{"positions": "rope", "rope_fraction": 0.75, "init_std_up": 0.0537, "decay_fraction": 0.582, "doc_mask": false, "max_steps": 5510}
Each number is 128 + 32 x the weight over the matrix's rms, rounded and kept within 0 to 255. Layers, rows and columns count from 0.

# layer 2 MLP down (transposed), 768x192, rms 0.0715, rows 307-359, columns 64-127
[[ 92 170 107 125 112  72 152 196  81 158 112  61 126 157 199 171 142 110  73  87 113 140  93 101 129 146 176 115 100 113 161 171  64 104 109 138 146 167  88 126  82 125 155 128 112 175 187 187  82  73 167 107  83 144 177 118 122 130 157 166 112  54  84 126]
 [117 135 163 101 151 148 210 132 159 141  77 112 155 194  64 101 101 150 126 157 160 102 125 138 144 164 121 108  69 124 163 105 137 140 120 104 118  80 106  91 152  97 130 103 204  95 188 168 189 153 143  89  96 147 140 118 168 144 146 103  98 128  63  86]
 [112 139 138 110 131  93 156 144  56 123  63 119 191 185 128 137  64 156 109 122 119 161 123 104 119 137 104 116 113  63 114 138 137 105  86 151 135 157 154 151 154 164 141 126 138 201 118 114  62 119 108 150 108  79 126 166 135 130 160 210 116  76 146  66]
 [119 152 120 132 118 167 108 161 157  76 111 146  87 104 118 161 147 125  72 160  32 134 161 126 127  97 160 152  97 138  87 177 131 132 141 115 100 152 152 130  93  72 111 138 122  76 116 104 132 158 143  96 166 140 139  71  80 171 136 157  94 136 128 140]
 [152 122  82 187 130 157 103 162 174 152 152 113 139 114 146 140  90 139 156 135 115 131 171  92 104 126 121 119 120 146 131  93 142 110 119 127 133 159 150 164 136 128 125  60 174 115  97 113  85 132 161 149 125  92 104 144  81  58  95 131 148 123  79 176]
 [138  88  71  95 127 112  91 107 138  96 186 137 123 136 102 116  94 132 144 148  87 111 139 147 166 121  48 135 138 107  94 199 161 107 125 169  99 149 136 112  74 189 127 113 122 118  78 133 182  80 128 132  91 175 167 140 144  84 122 139 120 114 130 115]
 [105   4 111  98 106 144 177 124 121 136  92 160 137 165 117  78 105 159 143 143 135 115 155 188 138 147 113 123 145 161 140 171 136  85 129 111 188 134 131  56  91 122 152 106 183 114 126 103 219  91  86  82 111 116  88 179  96  73 152 131  52 146 141 147]
 [ 70  80 102 107 128 138 159 186 110 165  77 150 199  93 109 141 115 140 116 101 176 116 136 134  87 125  77 164  87 153 190 129 112 102 147 138 127 134 102 143 191 127 129 158 122 226 126  88 104 110 129 138 169 107 160 139  84 106 155 124 110 137  77 111]
 [140 106  76 103 166 134 143  91 118 181 173 117 103 144 131 183 121 182 149 161  84 120 146  77  99 150  91 168 155 100 159 113 111 119 176 108 140 156 126  88 166 150 122 157 169 127 131  90 156 115 171 154 105  92 126  83  95  92 109 105 119 157 154 125]
 [121 112 149 150  70 144  61 126  86 163 139 110 115 113 123  97  93 153 123 107  92 137  61  88  71 137 134  99 103 185 155 122 136 138 180 108 179 129 128 167 187 144 134 186 148 143  58 122  86 161 120 135 125 126 145 109 103 146 106 152 116 108 159  85]
 [121 123 120 182 159 125  98 133 121 166 101  85 114 104 151 190 149 119 128 114 132 150 153 133  67 135 155 135 143 121 118  95 168 102 140 137 148 111 176 108 113  88  98 143 138 114 126 143 130  65 173 117 101 136 154  85 126 126 159 151 136 131 152 152]
 [ 81 154 209  88 122  84  65 165  92 166 115 167 141  88 146 129 131  87  82 126  78 156 148 118 106 156 116  75 155 199 141 132  65 152  91  96 113 124 113 102  44 144  78 155 124 130 194  98 151 158  81 174  87 149 147 148 148 138 185 181 135 180 148 179]
 [188 144 120 106 113 149 149 129 132 184 131 137 150 132 148 160 132 213 133 121 133 103 235 165 143  80 113 158 118 101 113 150 120 129 126 140 130 130 135 126 152  98 101 121 158  93 187  92 174 131 158 126 128 139 109 174  51 127  85 108 134 144 187 152]
 [165  97 118  72 119 139  82 152 101 169 128 144 136 151 150 167  36 136 103 158 141 118 129 118  99 113 108 159 150 162 176  91  94 138 167 164 117 110 141 104 110 139 179 154 207 182 114  92 122 118 127 164 143  51  88 121 137 120 198 167 149  48 106 121]
 [ 94 155  76 116 133 157  98 145  96 125 136  98 163 189 133 117 111 113 114  89 146 123 121 111  74 101 158 136 171 168 194 131 127 138 130 114 208 172  79 177 130 156 165 130 136 153 105 140  87 175 103 115 142 110  95 188 100  96  70 180 194  55 181 167]
 [135 144 150 151  94 120 142  89 122 127 187 167  85 125 167 161 142  87 132 143  90 147 107 125 119 183  86 127 160 119  94 140 144 128  90 110 156 141 126 135 165  79 124 133 125 121 131 118 127 175 140 140  85 188 147 150 129  75  94 126 108 165 148  92]
 [ 70 156 166  94 141 182 177 129 152 169  99 166 113  80  94 124 141 150 150 118 111 128 131  95  63 127 101 167 108 167 149 121 131 136 145 164 154  99 121  82 196 116 126 115 157 131 151  93 128 158 140 204 106 157 143 149  77 164  64 120  94 136 147 131]
 [119 138 185 140 111 213 116 155 155 131  85  83 101 106  92 152 135  74 120 126 164 182 134 144  61 135 115 123  97 213 172 108 103 185 153 157 158 116  59 178 158 118 150 123  74 129  62  95 148 135 145 141 127  76  87 159  80 132  86 124 192 190 154  68]
 [133 148 147  92  97  89 138 147 176 100 151 116 134  53 182 130 101 161 125 135 139 138 138  91  89 163 151 131 139 119 143 105 128 105  81 100 127 135 172  85 136 166 151 161 149 120 124 182 110 166 102  90 128 190 148 131  86 134 107 103 152 146  83 122]
 [ 77 140 121 142 178 150 137 126 119  86 157 151 143  73 106 185 144  84 129 125 149 154  99 136 174  93 101 184 111 140  69 158 112 183 176 141 123 121 149  84 135  87 185 134 128 131  85 217 142 128  92 127  89 155 111 149 188 125 164 132 201 161 149 116]
 [ 98 137 116 137 113 100 126 119 106 167 173  84 126  97 107 154  87  95  54 162 155 127  48 147 149 179 162  66 127 152 120 108  89 178 129 108 163 172 114 139 134  83  80 173 157  96 167 164  99 114 119 149 115 167 100 131 108 151 184 127 151 108 171 152]
 [176 162 178 133  94 103 137 136 109 160  67 144  94 146  58 179 150 158 164 169 119  65 111 157 178 136 109 129 101 157  66 146 151 173 148 169  98 129 189  86  89 188 150  99  52 119 147 134  92 127  82  61 127  58 122 132 105 137 150 161 138 111 125 120]
 [108 109 122  71 102 223  87 143 108 162 102 161 127 151 151 124 118 113 155  86 148 138 165 122 116 135 163 100 103 104 155 159 109 106  98 229 112 153 142 116  95 156 120 162 107 172 166 117 103 128  97 132 106  87  97 111 127 102 170  96 131 110 192 166]
 [167 128 117 152 198 142  88 141 100 206  60 104  93 107 184 125 216 145 103  69 153 103 145  45  77 161 171 154 148 126 173  59 155  75 155  79  62 152 187 112  71 177 119 181 139 203 144 183  79  86 176  34 137  62 144 126 124 151 200  93  64 100 113 140]
 [123 106 166 156  97 113 166 114 116 174  84 107 157 107 128  98 147 148  73  84  91 165 212 179 133 126 173 126 111 103 171 112 110 135 104 132 120 159 177  96 152 176 161 128  99  82 143 151 113 124  96 211 154 129  40 101 139 160  52 122 115 197 131 118]
 [122 191  76 133 155 111  99 139 147 139  67 128 118  79 139 109  74 120 167 106 176 155  91 165  79 110 136 158 119 156 196 181  94  92 127 179 123 143 146  93 105 120 110 198 115 100 200 152 123 123 112 157 255 145 185 173 110 140  45 129 141 129 110 142]
 [ 83  97  96 100  97 144 141  85 130 104 135 140 114 182 157 209 140 124 105 114 132 121 156 125 112 161 123 186 114  92 143 101 173 124  74  78 182 149 123 165 140 121  79 101 149 107 156 120  89 145 134 140 103 137 175 189 142 110 160 118 126 133 208  96]
 [ 88 129 109 151 149 150 118 155 170 148  65 101 108 158  85  87  84 104 122  83 113 165  99 125 130  96 170 144 146  92 141  95  48 111  90 134 151 179 163 175 140 153 137 143 139 141 116 123 145 120 132 119 174 201 120 127 169  56 130 169  58 154 105 124]
 [110 137 112 124 139 176 119 117 177  79 127 123  97 115  76 147 102 117 109 148  99  63 104 141 116 148 152 121 153 163 170 121 117 112  74 136  92 112 181 133 103 121 122  98 128 168  70  82  95 132 112 113 146  82 155 170 118 117 163  83 182  82 139  82]
 [ 86 121 187 104 178 106 113 117 168 122 109 126  79 154 108 132  69  80  90 173 143 147 115 144 148 117 154 140 127 113 125 130 128 147 113 171 157 143 141 182 217 159 140 145 110 101 127 125 122 112 133 174  84  73 113 154 132 127 129 106  81 109  46 158]
 [ 67 108 128  75 197 142 127 141 124  66 104 148  50 125 153 167 100 124 169 105 109 157 129 124  33 163 133 137 140 146 110 117 186 207 153  87 147  95 198 127 166 133 155  93 118 145 133  98 102  91 106 124 163 146  99 128 115 126 121 153  90 152 139 136]
 [112 139 109 163 146 136 151 120 135 123 132 145 112 126 120 151 101 138  98 129 165 160 127 137 122 122  99 116 147  89 184  79  58 109 107 147 154 159 133 122 152 124 112 185 131 100 155 110 123  88 170 137 106 101 163 147 170 133 137  83 110 144  69 151]
 [163  96 160  97 114 177 123 202 172  89 176 122 129 127  84 140 112 124 159 168 132 127  38  82 145 100 122 129  62 163 180 186 152 133 147 172 132 125 121 110 125 108 111 162 111 131 115  90 119 141  87 147 170 124 136 137 145 145  88 153 166 189 122 136]
 [145 167 107 177 159  82  97  65 118 149 105 180 149  52 125 167 107 148 145 149 112  49 140 181  99 141 141 131 100 217 173 144  82 130 117 145 186 138 175  90 156 146 197 113 151 210 236 141 156 101  41 158 104 107 154 132 153 197 112 108 206 160  88 114]
 [ 76 154 110 124 129 178 189 182  89 111 115 117 157 128 103 119  67 141 128  98 204 162  83 104  63 125  93 119  88 131  97  63  90 177 211  98 176 111 114 139 171 128  84 120 148  71 139 177 107 107 139 141 164  48 215 121  91 142 109  66 140  99 179  81]
 [129 144  93 102 131 160 145 107 156  87 107 174 121 120 135 118 125 152 138 143 102  57 164 104 115 109 145 130 135  98 143 131 116 121 157  68 146 130  76 134 100 146 116 126 113  82 129 104 131 105  94 162 132 121 168 118 139  99 120 167 126 148 102 150]
 [184 138 169 118 139  73 113 152 159 106 143 114 115  69 124 138 149 102  99 122 117 104 164 100 141  68  98 172 134  82 108 137  65 140 118 120 100 152 184 125 103  95 104 145 116 171 123 161  49 114 110 128 193 110 134 123 149 135  52 227 167  86 115 136]
 [110 104 161 170 116 162 147 132 113 137 132 149 144 116 119  84 137 149  83 171 145 115 150  94 165 138 154  84 108 134 107 100  52  97 154 120 169 141 148 131  94  82 130 101 183 134 101 160 148 162 121 154  49 158 151 150 173 141 143 136  93 153  94 109]
 [ 56 128 150  77 114 121 148 158 124 108 154 111 118 114 172 143 128 125 173  98 149 174  88 100 148 154  76 129  77 192 121 209 121 111 127 122 119 142 148  92 133 126 193 121  74 163 109  77 155 172 138 127 112 119 114 144 137 176 116 120 172 115 124 146]
 [ 87 182 107 117  99 148 137  70 107 138 151 126 144 107 125 154 110 115 172 175 106 119 183 157 180  93 136  72 151  95 110  44 192 165 233 169 132  95 157 122 132 101 163 113 116  49 167 103 146  97 120 179 151  75 156 104  40 183 121 146 166  99 148 137]
 [162 132 141 134  90 121 110 135  62 144 143 141  74 120  94 109 162  77 190  97  90 170 142 106 180 178  79 105 122 104 104  65 158 118  88  55 163 123 117  62 122 133 145  96 112 188 170 111 117 112 166 103  69 138  98 133 123 137 106 140 174 136 162 101]
 [103 224 126  92 175 125 155  63 143 191 121 146  99 136  97 160 136 112 100  45 171 103 163 163 136 109 169  75 129 128 157 139 146 136  87 104  78 129 145 163 108 163 128 134  94  69 114 103  98 124 107 163 144 130 136  62 140 135 150  92  90 118  80 176]
 [144 150 160 100 115 174 116 166 119 163 179 159 112  83 167 122 113 121 137 185 131 150  88 157 144 141 175  96  79  75 125  64 107 104 100 178 203 123 138 138  62  82 196 158 137 127 134 165 138  98 156 139 124 141 110 142  99 107 116  98 151  79 141 110]
 [126 170 157  70 125 173 176 118 149 131 141 182  78 165 137 149 101 131 125 121 141 173  90 168 102 126 157 126 168 180 145 123 121 147  83 112 140 103  86 153 137 168  91  78 171  86 121  92 116 103 119 144  93 150 148 104 154 112 169 142 149 109  70 117]
 [130 151  82 127  90 166 139 124 125 148  96 175 108 132 132 143 128 156  87 103 105  71  98 127 110 163 115  87 162 125 106 125  70 159 110  98  70 126 161 117 115 153 122 171 118 189  92  64 101 169  88 168 143 188 101 140 150 122 136  93 104 195 157 108]
 [151 127 113 131 130  99 141  79 134 164 110 129  95 113 160  92 124 193 158 121 141  95 168 152 108 138 177 146 152  87 126 119 143  88 114 172 143 135 122 155 136 103  78  75 146  82 140 166  93 134  92  90 181 170 102 156 158 149 214 127  92 137 102 111]
 [108 190 109 147 107  88 180 127 131 127  91 175  78 109 128 122 102 153 184 162 147 174  97 109 134 171 130 188  89 114 228  91 156  83 131 111 153 143 154 187  85 162 131 161 140 140 113  78 181 115 126 152  75 156  86 145 134 135 105 122 113 157 125 122]
 [ 56  75 136 134 125 142 188  82  91 152 131 104  93  30 127 152  99 153 143 133  99 133 112 119 137 133  74 142 104 116 169 130  87 158 146 131 139 139  79 113 102 113 153 102 111 123 106 132 142 122 127 117 135 103 107  93  97 161 118 146 156  73 164 138]
 [159 113 162 116  89 191 147 113 167 174 165 137 101 129 117  75 129 141  84 116 142 123  65 181 151  94  73  88 134 110 116 149 178  66 110 119 114 133 167 158 136 154 125 137 179  64 132 111 118  65 136 120 114 139 136  99 153 190 112 156  80 102 114 170]
 [135  89 162 107 116 147  66 204 166 116  73 128 127  81 138 118 196 123  80 151 109 112  77 120  76 125 110 141  96 190 162 123  88 120 142 147 124 117 112 106 106  99 130  80 190 159 119 152 153 170 169  47 107 128 145 163 129 150  83 117  84 192  87 211]
 [198 114 130  98 120 141 132 141 162 113 142 176 157 185  76 137  44 124 171  67 160 107 157 138 101  88  75 150 147 150 192 116 100  92 134 102 154 186 162  90 117 127 147 158 102 140 102 122 172 135 136 113 176 133 135 157 122 167  83 122 133  97 183 152]
 [115 105 121 113 120 186 171 181 197 120  77 129 179 173 128 108 178 123 109 122 132 109 159 162  85 115 186  90 174 123  98  80 114 144 162 153 156 120 160 225 149 152  82 144 149 172 144 120  91 108 141  95 185 132 102 155 141 119 133 147 142  94 120  97]
 [139 159 180  98 118 157 179 112  76  98  86 135 102  97 159  99 152 141 141 113 159 194  92 169 149 112 106 112  50 174 129  64 120 181 116 103  87 107 118  92 146 165 156  96 127  95  92 124 161 140 139 107 137 160  97 128 161 160 169 107  82 158 129 108]]
# layer 2 MLP up, 768x192, rms 0.157, rows 308-359, columns 64-127
[[122 143 129 187 131 121 161 122 163 152 174  69 126 157 112 113 148  86 178 121 121 123 126 110 203 120 173 191 161 144  84 113 173  98 140 100 146 158 192 118  76 166 105 184 141 162  89 107 124 110 101 126 129 104 118 142 174 126 145  46  95  87 139 207]
 [ 98 140  89 112 169 162 140 152 134 158 117 105 197  82 135 165 114 162  70 132  65 162 136  94 172 135 157 156 150  85 116 137  75 148 110 108  74 152 123 102 162  96 164 140 130 136 110  93 100 129 102 158 119  96 153 149 136 135 152 123 116 133 163  88]
 [105 144 163  89 158 102 166 128 129 132  68 127 121  82 151 131 154 151 147  62 155 166 103  55 101 141 137 118 148 148  97  76 155 143 142 115 113  98 108 149 128 130 146 148 156 110 137 155 116 108 110 113 160 100 110 216 144  98 180  74  79  83 119 138]
 [126 100 149 138 143 122 142 123 132 129  21 147 133  61 138 134 115 163  76 156 154 114  82 125 133 153 134 110  53 151 110 128 135 142 152 124 138 181  72 101 146 150 160 141  92  80 123 111 116 122 114  88 130 164 146 115 150  83  65 154 136 159 154 125]
 [112 176 149 161 148 121 125 134 142  94 101  88  76 106 213 175 166  59 108  80  92 121 123 150 107 102 187 146 128 117 112 116 117 139 176  71 160 143 151 135 137  86 108 154 193 174 148 128  16 200 145 183 160 107  92  86 117 125 160 132 152 111  85 172]
 [122  81 104 172 164 131 132  94 131 133 123  80 147  90  81  90 127  92 132  80  59 122 160 130 180 102 100 132  77  99  98 171 177 111 116 128 123 110 125  91 129 166 172 142  61 159 121 128 172 131 133 152 142 125 163 119 106  53  73  96  90 109 183 160]
 [161  97 169  97 122 186 149  98 163 130 154 113 129 103 128 157 131  69 224 134 129 109 117  98 155 142 151 104  76 115  54 143 146 135 133 172  91 153 171 134 118 137 124 151 140 109 128 113 117 172 130 151  59 129  92  83 148 123 143  77 126 204 171 164]
 [129 129 153 137 113  88  80  89 157 178 141 148 157 120  72  90 126 163 167 141 144 156 149 116  92  81 113 187 146 133  87 170 189 108 138 138 110 124  76 139 146 124  86 132  94 127 145 120 125 109 131 208 163 137 120 152  81 155 192 103  91 145 161  68]
 [ 77 118 116 104 102 135 134 106  45 190 161 188 128  67 134 111 135 115 164  59 143 119 175 167  90 140 162 142 107 132 123  95 186 100 160  31  93 119 147 154 112  84 170  83 142 123 122 127 107 157 114 138 131 168 123 138 154  96 107 160 157 153 134  45]
 [113 130 147 131 192 110 154  76 128 125  91 133 181  96 122 158  93 145 114 132 104 147 125  72 150 111 122 171 123 142 128  78  97 100 156 126  99  82 187 107 135 137 133  76 143 114 172 107 152 129 146 119 166  95 115 118  80 130 153 103 135 159 142  93]
 [ 78 157 188 150 131 132  57 116 153 178 161 131 144  88 136  58 161  80 108 111 157 123 126 107 124 120 132  76  96 124 177 149  76 103 174 113 100 151  77 113  24 156 166 147 161 119 153 128 102  91 141 119 195 151 108 132 127 170 152 188  37 155 161 111]
 [137 117  71 172 134 159 138 154 155 161 135 137 149 164 137 125 146 144 115 140 192 115 190 169 140 154  56 158 166 123 121 164 154 105 157 111 167  92  91 105 164 133  47 169 153 146 132 150 133  67 186 133 118 187 159 157 104 167 122 108 121 140  97  97]
 [ 82 144 105 169  91 119 168 128 166  92 112 112 120 156 151 136 167 123 138 139 115 132 149 175 135 144 156  91 139  59  89 123 172 148 184  74 111 150 125 182 122 164 122 161  74 142 119 146 162 139 133  83 132 151 163 103 115 162  66  61  86 213 161 136]
 [147  98 110 178 137 133 129  92 148 115 134 140 134  65 134 125 127 146 177 178 187 129 147 122 160 141 129 109 142 130 139 118 141 145 151 145 113 176  69 210  99 168 150 163 166 161 140 153  76 148 136  94 102  93  71 207 138 141 157 127 164  71 186 162]
 [118 140 150 116 124  98  83  97 148 139 147 127 126 168 163 145 154 145 168 109 146 117 128 122 131 133 134 140 138 111 141 154  44  74 128  58 109  99 168 160 138  37 157 211 183 101 113 151 125 100 148 137 168 117 134 154 117 137 148  82  89 149 114 156]
 [150 107  80 143 115 122  72 150 120  54 134 140 116 134 164 182 171 167  62 143 160 130 148 149 195  81 138 123 122  56 157 162 113 178 114  80 155 164 123 159  97  96 143 129  96 136 155 155 141 200 101  95 119 106 167 107 125 135 124 126  96 163 108 191]
 [ 95 113 199 125 134 201 178  81 144 156 214 136 116 101  39 105 149 171 122 104 154 105 181 151 167 155 120 192 100 165  57 141  74 137 136 105  97 108  96 132 156  91 153 107 178 107  81 145 155 134 112 170 173  80  98 128 175 122  91 108 129 193 114 107]
 [155  95 145  72 187 107 170 107 139 122 140 125 184 131 192 155 137  96 184  96 132 180 103 108 139  97 124 135 175  88  89 113 106 134 124 107 105 127 145  94 113 101 124 151 137  86 124 157  84  99 159  91  76 125 168 124 139 148 101  55 198 134  96 112]
 [165 129  98 150 146 129 135 142 189 127  26 135 143 146  93  80 101 173 113 111 131 154 143 130 139 176 151 135 127  61 116 136 129 105 101  95 123 144 112 169 101 153 100 111 113 123 132  61 124  97 127 126 166 128 151 160 138  70 117 159  68 147 192  82]
 [103 127 114 127 145 139 129 121 104 137 104 135 113 109 145 109 109 130 108 179 139 134  63 142 166 183 151  76 135 124  99  79 130 150 106 181 142 152 128 191 148 118  73 151 140 100 165 153 156 190 116 148  73 128 122 101  82 110 150 150 174 203 120  59]
 [136 131 146 152 109 148 126 117 134 133  70 161 160 151 141 154 142 138 126 178 152 149 172 170  93 144 149 172 144  96  77 112 115 154 156 134  81 119 152 111  98 178 183 125 144 153 155 150 129 132 204 151 148 138  97 132 115 153 140 221 200 145 100 112]
 [ 94 180 128 141 140 188  77 106 122 143 168 176 109 124  94 131 124 136 125 118 139 135 160 165  94 111 149 107  58 153 115 134 118 122  96 181 130  86 124 129  88 127 142 120 131 160 186 157  91 128 126 158 126  68 119 157 106 147 152  90 153 102 136 162]
 [180 117 196 136 139 135 165 203 246 117 224 152  59  31 170 137 135 121 104  73 138  82 173 100 151 191 134 123 114 212 153 173 106 121 133 169 104 124 171 177 128  40 220 166 121 196 129 139 133 174 100  73  11 117 103 116 104 169  73 104 170 175 170  95]
 [154 121 133 111 125 117 144 108 103 123  91 115 197 101 145  88 126 123  10  99  72 131 183 139 138  93 181 116 119 106 118  63 145 140 155 108 135 123 180 119 165 158  66 163 154 140 103 191  97 103 123 189 101  90 103  80 166 195 143 120 145 151 126 155]
 [150 146 180 151 107 156 210 116  69 120 121 146 170 143 109 186 220 188  58 137 106  88 125 148 148 109 158 157 157 165 109 156 107 107  96 116  97 131 123 203 166 154 142 101  95 157 110 169 128 121  99 165  47  96 141  98 136 151 165 145 127 105 143 109]
 [ 89 119 137 114 129 169 160 117 122 120 146 118 133  73 159  92 131 152 140  83 101 173 190 134 104 124 108 124  95 144 187 132  68 114 102 167 109 132 102 100 132  70 168 130 130 117  90 108 118 123  74 170 145 152 114 163 122 162 167 107 104 161 159  75]
 [ 85 176 134 154 151 153 144 127 145 135 145  78 116 120 136  62 103 117 137 151 128 132  95 148 129  85 115 135 101 158 146 121  37 122 126 139  79 156 113 210 145 106 174 160 180 124 171  72 109 130 103 175 169 174 150 143 168 107 205 223  86 201 123 129]
 [147 148 113  78 123 113 142 130 131 108 143 150 137 146 147 153 162 108 122 139  92  96 149  95 121 122 146 141 118 181 126 136 119 117 167 120 137  39 109 122 124 143 149  33 157 214 104 135 100 159 157 138 135 134 126 166 182 123 156 163 168 130 102  57]
 [ 97 144 139 155 208  91 111 128 111 162 178 124 156 127 122 101  79  93 156 147 127 105 171 125 149  94 140 112 157 108 123 134 137 103  85 158 108 143 148 183 137 170 105 137 108 118  89 112 162  72 124 160 160 138 194 169  79  96 147 144 129 112  57 159]
 [162 104 103 152 133  63 191 143 110 169 130 108 199 135 132 142 126 177 117 116 155 122 131 122 144  95 199 117  47 208 147  98  89  97 130 133 140 146 111 173 110 140  86 172 165  91 132 119 192 106 127  91 134 123 100 117 185 152 133 122  71 107 157 108]
 [181 128 173 116 103 184 131 129 122  91 163 126 120 144 123 119 101 114 124 145 187 112 130 152 176 149 146  72  72 169  80 146 101 137 124 132 123 147 137 127 114 147 117 217 177 146 173 142 157 142  97 114 128  78 101  83 140 148 124 125 168 108 143 160]
 [205  82  41  47 120 161 133 117 200  76 159 163 107 133  67 100 160 102 159 118  88 153 131  62 136 106 101 170 163 105 161 195 172 163 154 117 122 122 118 107 133 111 176  99 107 169  95 106 121 147 158 130 130 145 182 194 166 131 122  75 176 175 124 105]
 [180 155 147  68 131 109 134 133 100 111 113 183 187 167 136 129 124 158 111 109 150  46 135 168  50 179 126 182 122 143 106 138 144 111 154 150 146 149 145 126 159 148 159  70 152 151 163 190 137  67 101 152 106 167 115 101 142 170  66 152 212 221  65 139]
 [128 106 127 142 146 162  83  53 137  75  84 146 163  67 178 114 176  99 155 124 113  89 149 162 200 209 155 109 122 138 104  85 191 137 167 185 120 135  99 160 172 136  58 155  87 127  94  57 210 102 157 154 130 146 170 144 240  69  57  63 100 156 145  73]
 [116 158 143 106 105 123 114  85 128  90 157 111 147 118 131 102 169 123 121 143  75 118 118 105 135 152 112 102 139  84  81 139  96 130 176  79 148 122 115 111 130 188  82 151 117  92 177  93 133  86 110 127 112  74 173 133 116 151  83 121 128 169 140 143]
 [132 134 187 141 176 164 122  87  97 126  93 181 144  95 141  80 151  96  97 111 119 150 129 152 152  99  85 121  78 147  96 121 154 134 116 128  56  64 132 106 141 159 155  73 104 119 190 149 108  90  86  77 137 107 135 200 186  79 129 168 160 121 120 135]
 [106 140 147 123 129 159 125  75 131 154  96 114  74 102 174 108 148 112 146 128 144 163 134 121 136 151  97 148 108  92  89 107  76 177 174 134 101 117 125 117 146 121 125 110 164 132 129 122 113  84 131 117 133 111 100 125 160  97 122 120 120 136  92 137]
 [ 66 145 122  61 103 127  80 137 110 131 159  95  88 107 167 139 134 118 180 109 166 173 132 104 170 147 109 109  69 187 121 152 104 101 129 126 162 103 137 138 184  93 189 118  71 114 125 112 155 168 136 115  97  84 120 116 151 163 176 114 167  80 134 123]
 [140 172 106 144 104 185  65 197 169 128 143  95  95 171  83  98 111 148 143 104  92 118 144 130 184 107 135 156  96 137  84  87 154  50 151 112 135 136 164 115 146 106 114  87 148  84 113 148 121 175 112  72 102 132 112 138 168 145 137 165 132 150 152 111]
 [ 95 152 212  99  30  90  86 102  91 157  96  91 189  92 171 141 119 173 140  69 135 141 175 121 146 173 156 123 162 120 103 142 124 123 109 140 145 149 139 189 125 115 146  62 108  99 128 127  88 125 139 152 127 114 147 106 110 122 212 121 156 113 149 131]
 [130 254 191 168 177 153 158 125 125 174 133 140 135  62 141 120 119  91 133 145  92 163 144 184 149  72 107  47  81 157 144 176  64 114 129  98 112 181 140 198 141 147 133 161 104  64 168 129 186 169 124 122 112  99 122 137 127 122 109  96 176 147 130 204]
 [122 113 155 137 110 118 149  81 133 149 146  90 123 106 163 136 146 114 184  61 129 138 134 102 167 125 140 199 195 124 125 106 181 123 125  77 146 134 140 204 132 117 129 170 147 142 137 100  86 147 113 186 125 131 107  84 128  83  81 154 114  98 113 156]
 [158 140 119 131 142 170 131 108 108 129 146 146 104 159 160 154  90 133 133 118 130 169 151 160  99 127 187 156 134 188 126 101  92 123 124  93  40  86 158 140 131 145 106 131  75 161 168 122 177  68 142 146  95 143 153 119 141 147 143 142 101 109 139 151]
 [160 146 106  87 162 139 116 150 101 115 116 148 148 114  76 107 189  68 107  99 123  94 103 122 156 163 164 171 146 149 160 149  87 151 170 138 131 138 128  72 110 167 105 123 119 177 142  76 119 199 129 147 165 159 113 139 132 162 138  74  85 134  97  68]
 [ 83 179 107 163 193 122 158 112 132 161 140 169  69 101 115 110 118 148 153 159 177 124 146 130  89 163 131 115 120 143 123 139  98 143 133 115 162 129 108  89 146 127  90 112 115 137 128 148 104 155 108 134 139 145 141 167 149 167 118 150 115 140 106 100]
 [154  82 156 177 156 149 141  59 167 119 182 122 147 115 111 148 189 137  84  83 100  68 185 136 154 105 110  96  77 145 120 126  64 148 123 118 121  78 138  86 105 125 137 115 123 133 196 151 150 111  76 115 193 153 137 137 120 117 123 105 125  78 120  86]
 [113  80  82 152 141 129 182  79 147 146  89 120 112 128 111 142 129 156 105 114 123  71 136 133 119 173 117 130 113 165 109 168  92  93 181  52 158 133 126 146  77 190 134 112 123 104 113 185 114 115 109 131  93 179 143  93 160 138  74 153  98 116 145 163]
 [164 115 200 104 118  88 141 123 146 132  85 135 133 103 158 118 117 137 158  95  86  98  87 158 152 133 201 174 105 139 135 118 166  95 164 129 131 129 138 159 130 161 123 117  87  82  92 167 120  88 133 115  79 139  75 138 106 129 135 179 190 151 128  79]
 [130  62 190 112 141 127  58 181  97 166 178 116  72 123 126 100 168 115  66 144 109 168 164 126 107 111 150 145 148 180 136 154 128  90 190 150  24 111 108 113 156  89 178 106 180 160 110 137 162 114 116 118   0 173  94 130 113 155 137 113 112 127  50  96]
 [154 105 132 100 132 195 128 160 125 108 101 147 154 117  72  68 149 102 154  83 199  94 161 166 107 147 113 147 115 168 153 122 138 125 140  54 109 171 111  77  58 100 153 120  76 181 140 133  71  60 152  94 131 153 175 142 154 204 119 127 145 117 118 110]
 [105 144 107  93 100 113 206 123 178 103 139 130 121 100 140 129 195 150 172 107  86 184 159 170 166 128 130  76 176 115  93 145 126 126 121 129 117 161 165 142 146 108  88 169 175 101 177 129  92 119  91  79 138 124 147 158 174 106  92 171 154 106 132  81]
 [118 206 116 118 190 120  48 110  96 139  85  96 136 108  71  51 126 151 207 119 173 108 151 140 103 189 102 144 152 160 131 151 151  57 126 149  40 100 162 177 157 134 125  84 122  94 156 189 136 117 188 117 116 133  97 104 126  87 143 109 133 133 134 116]]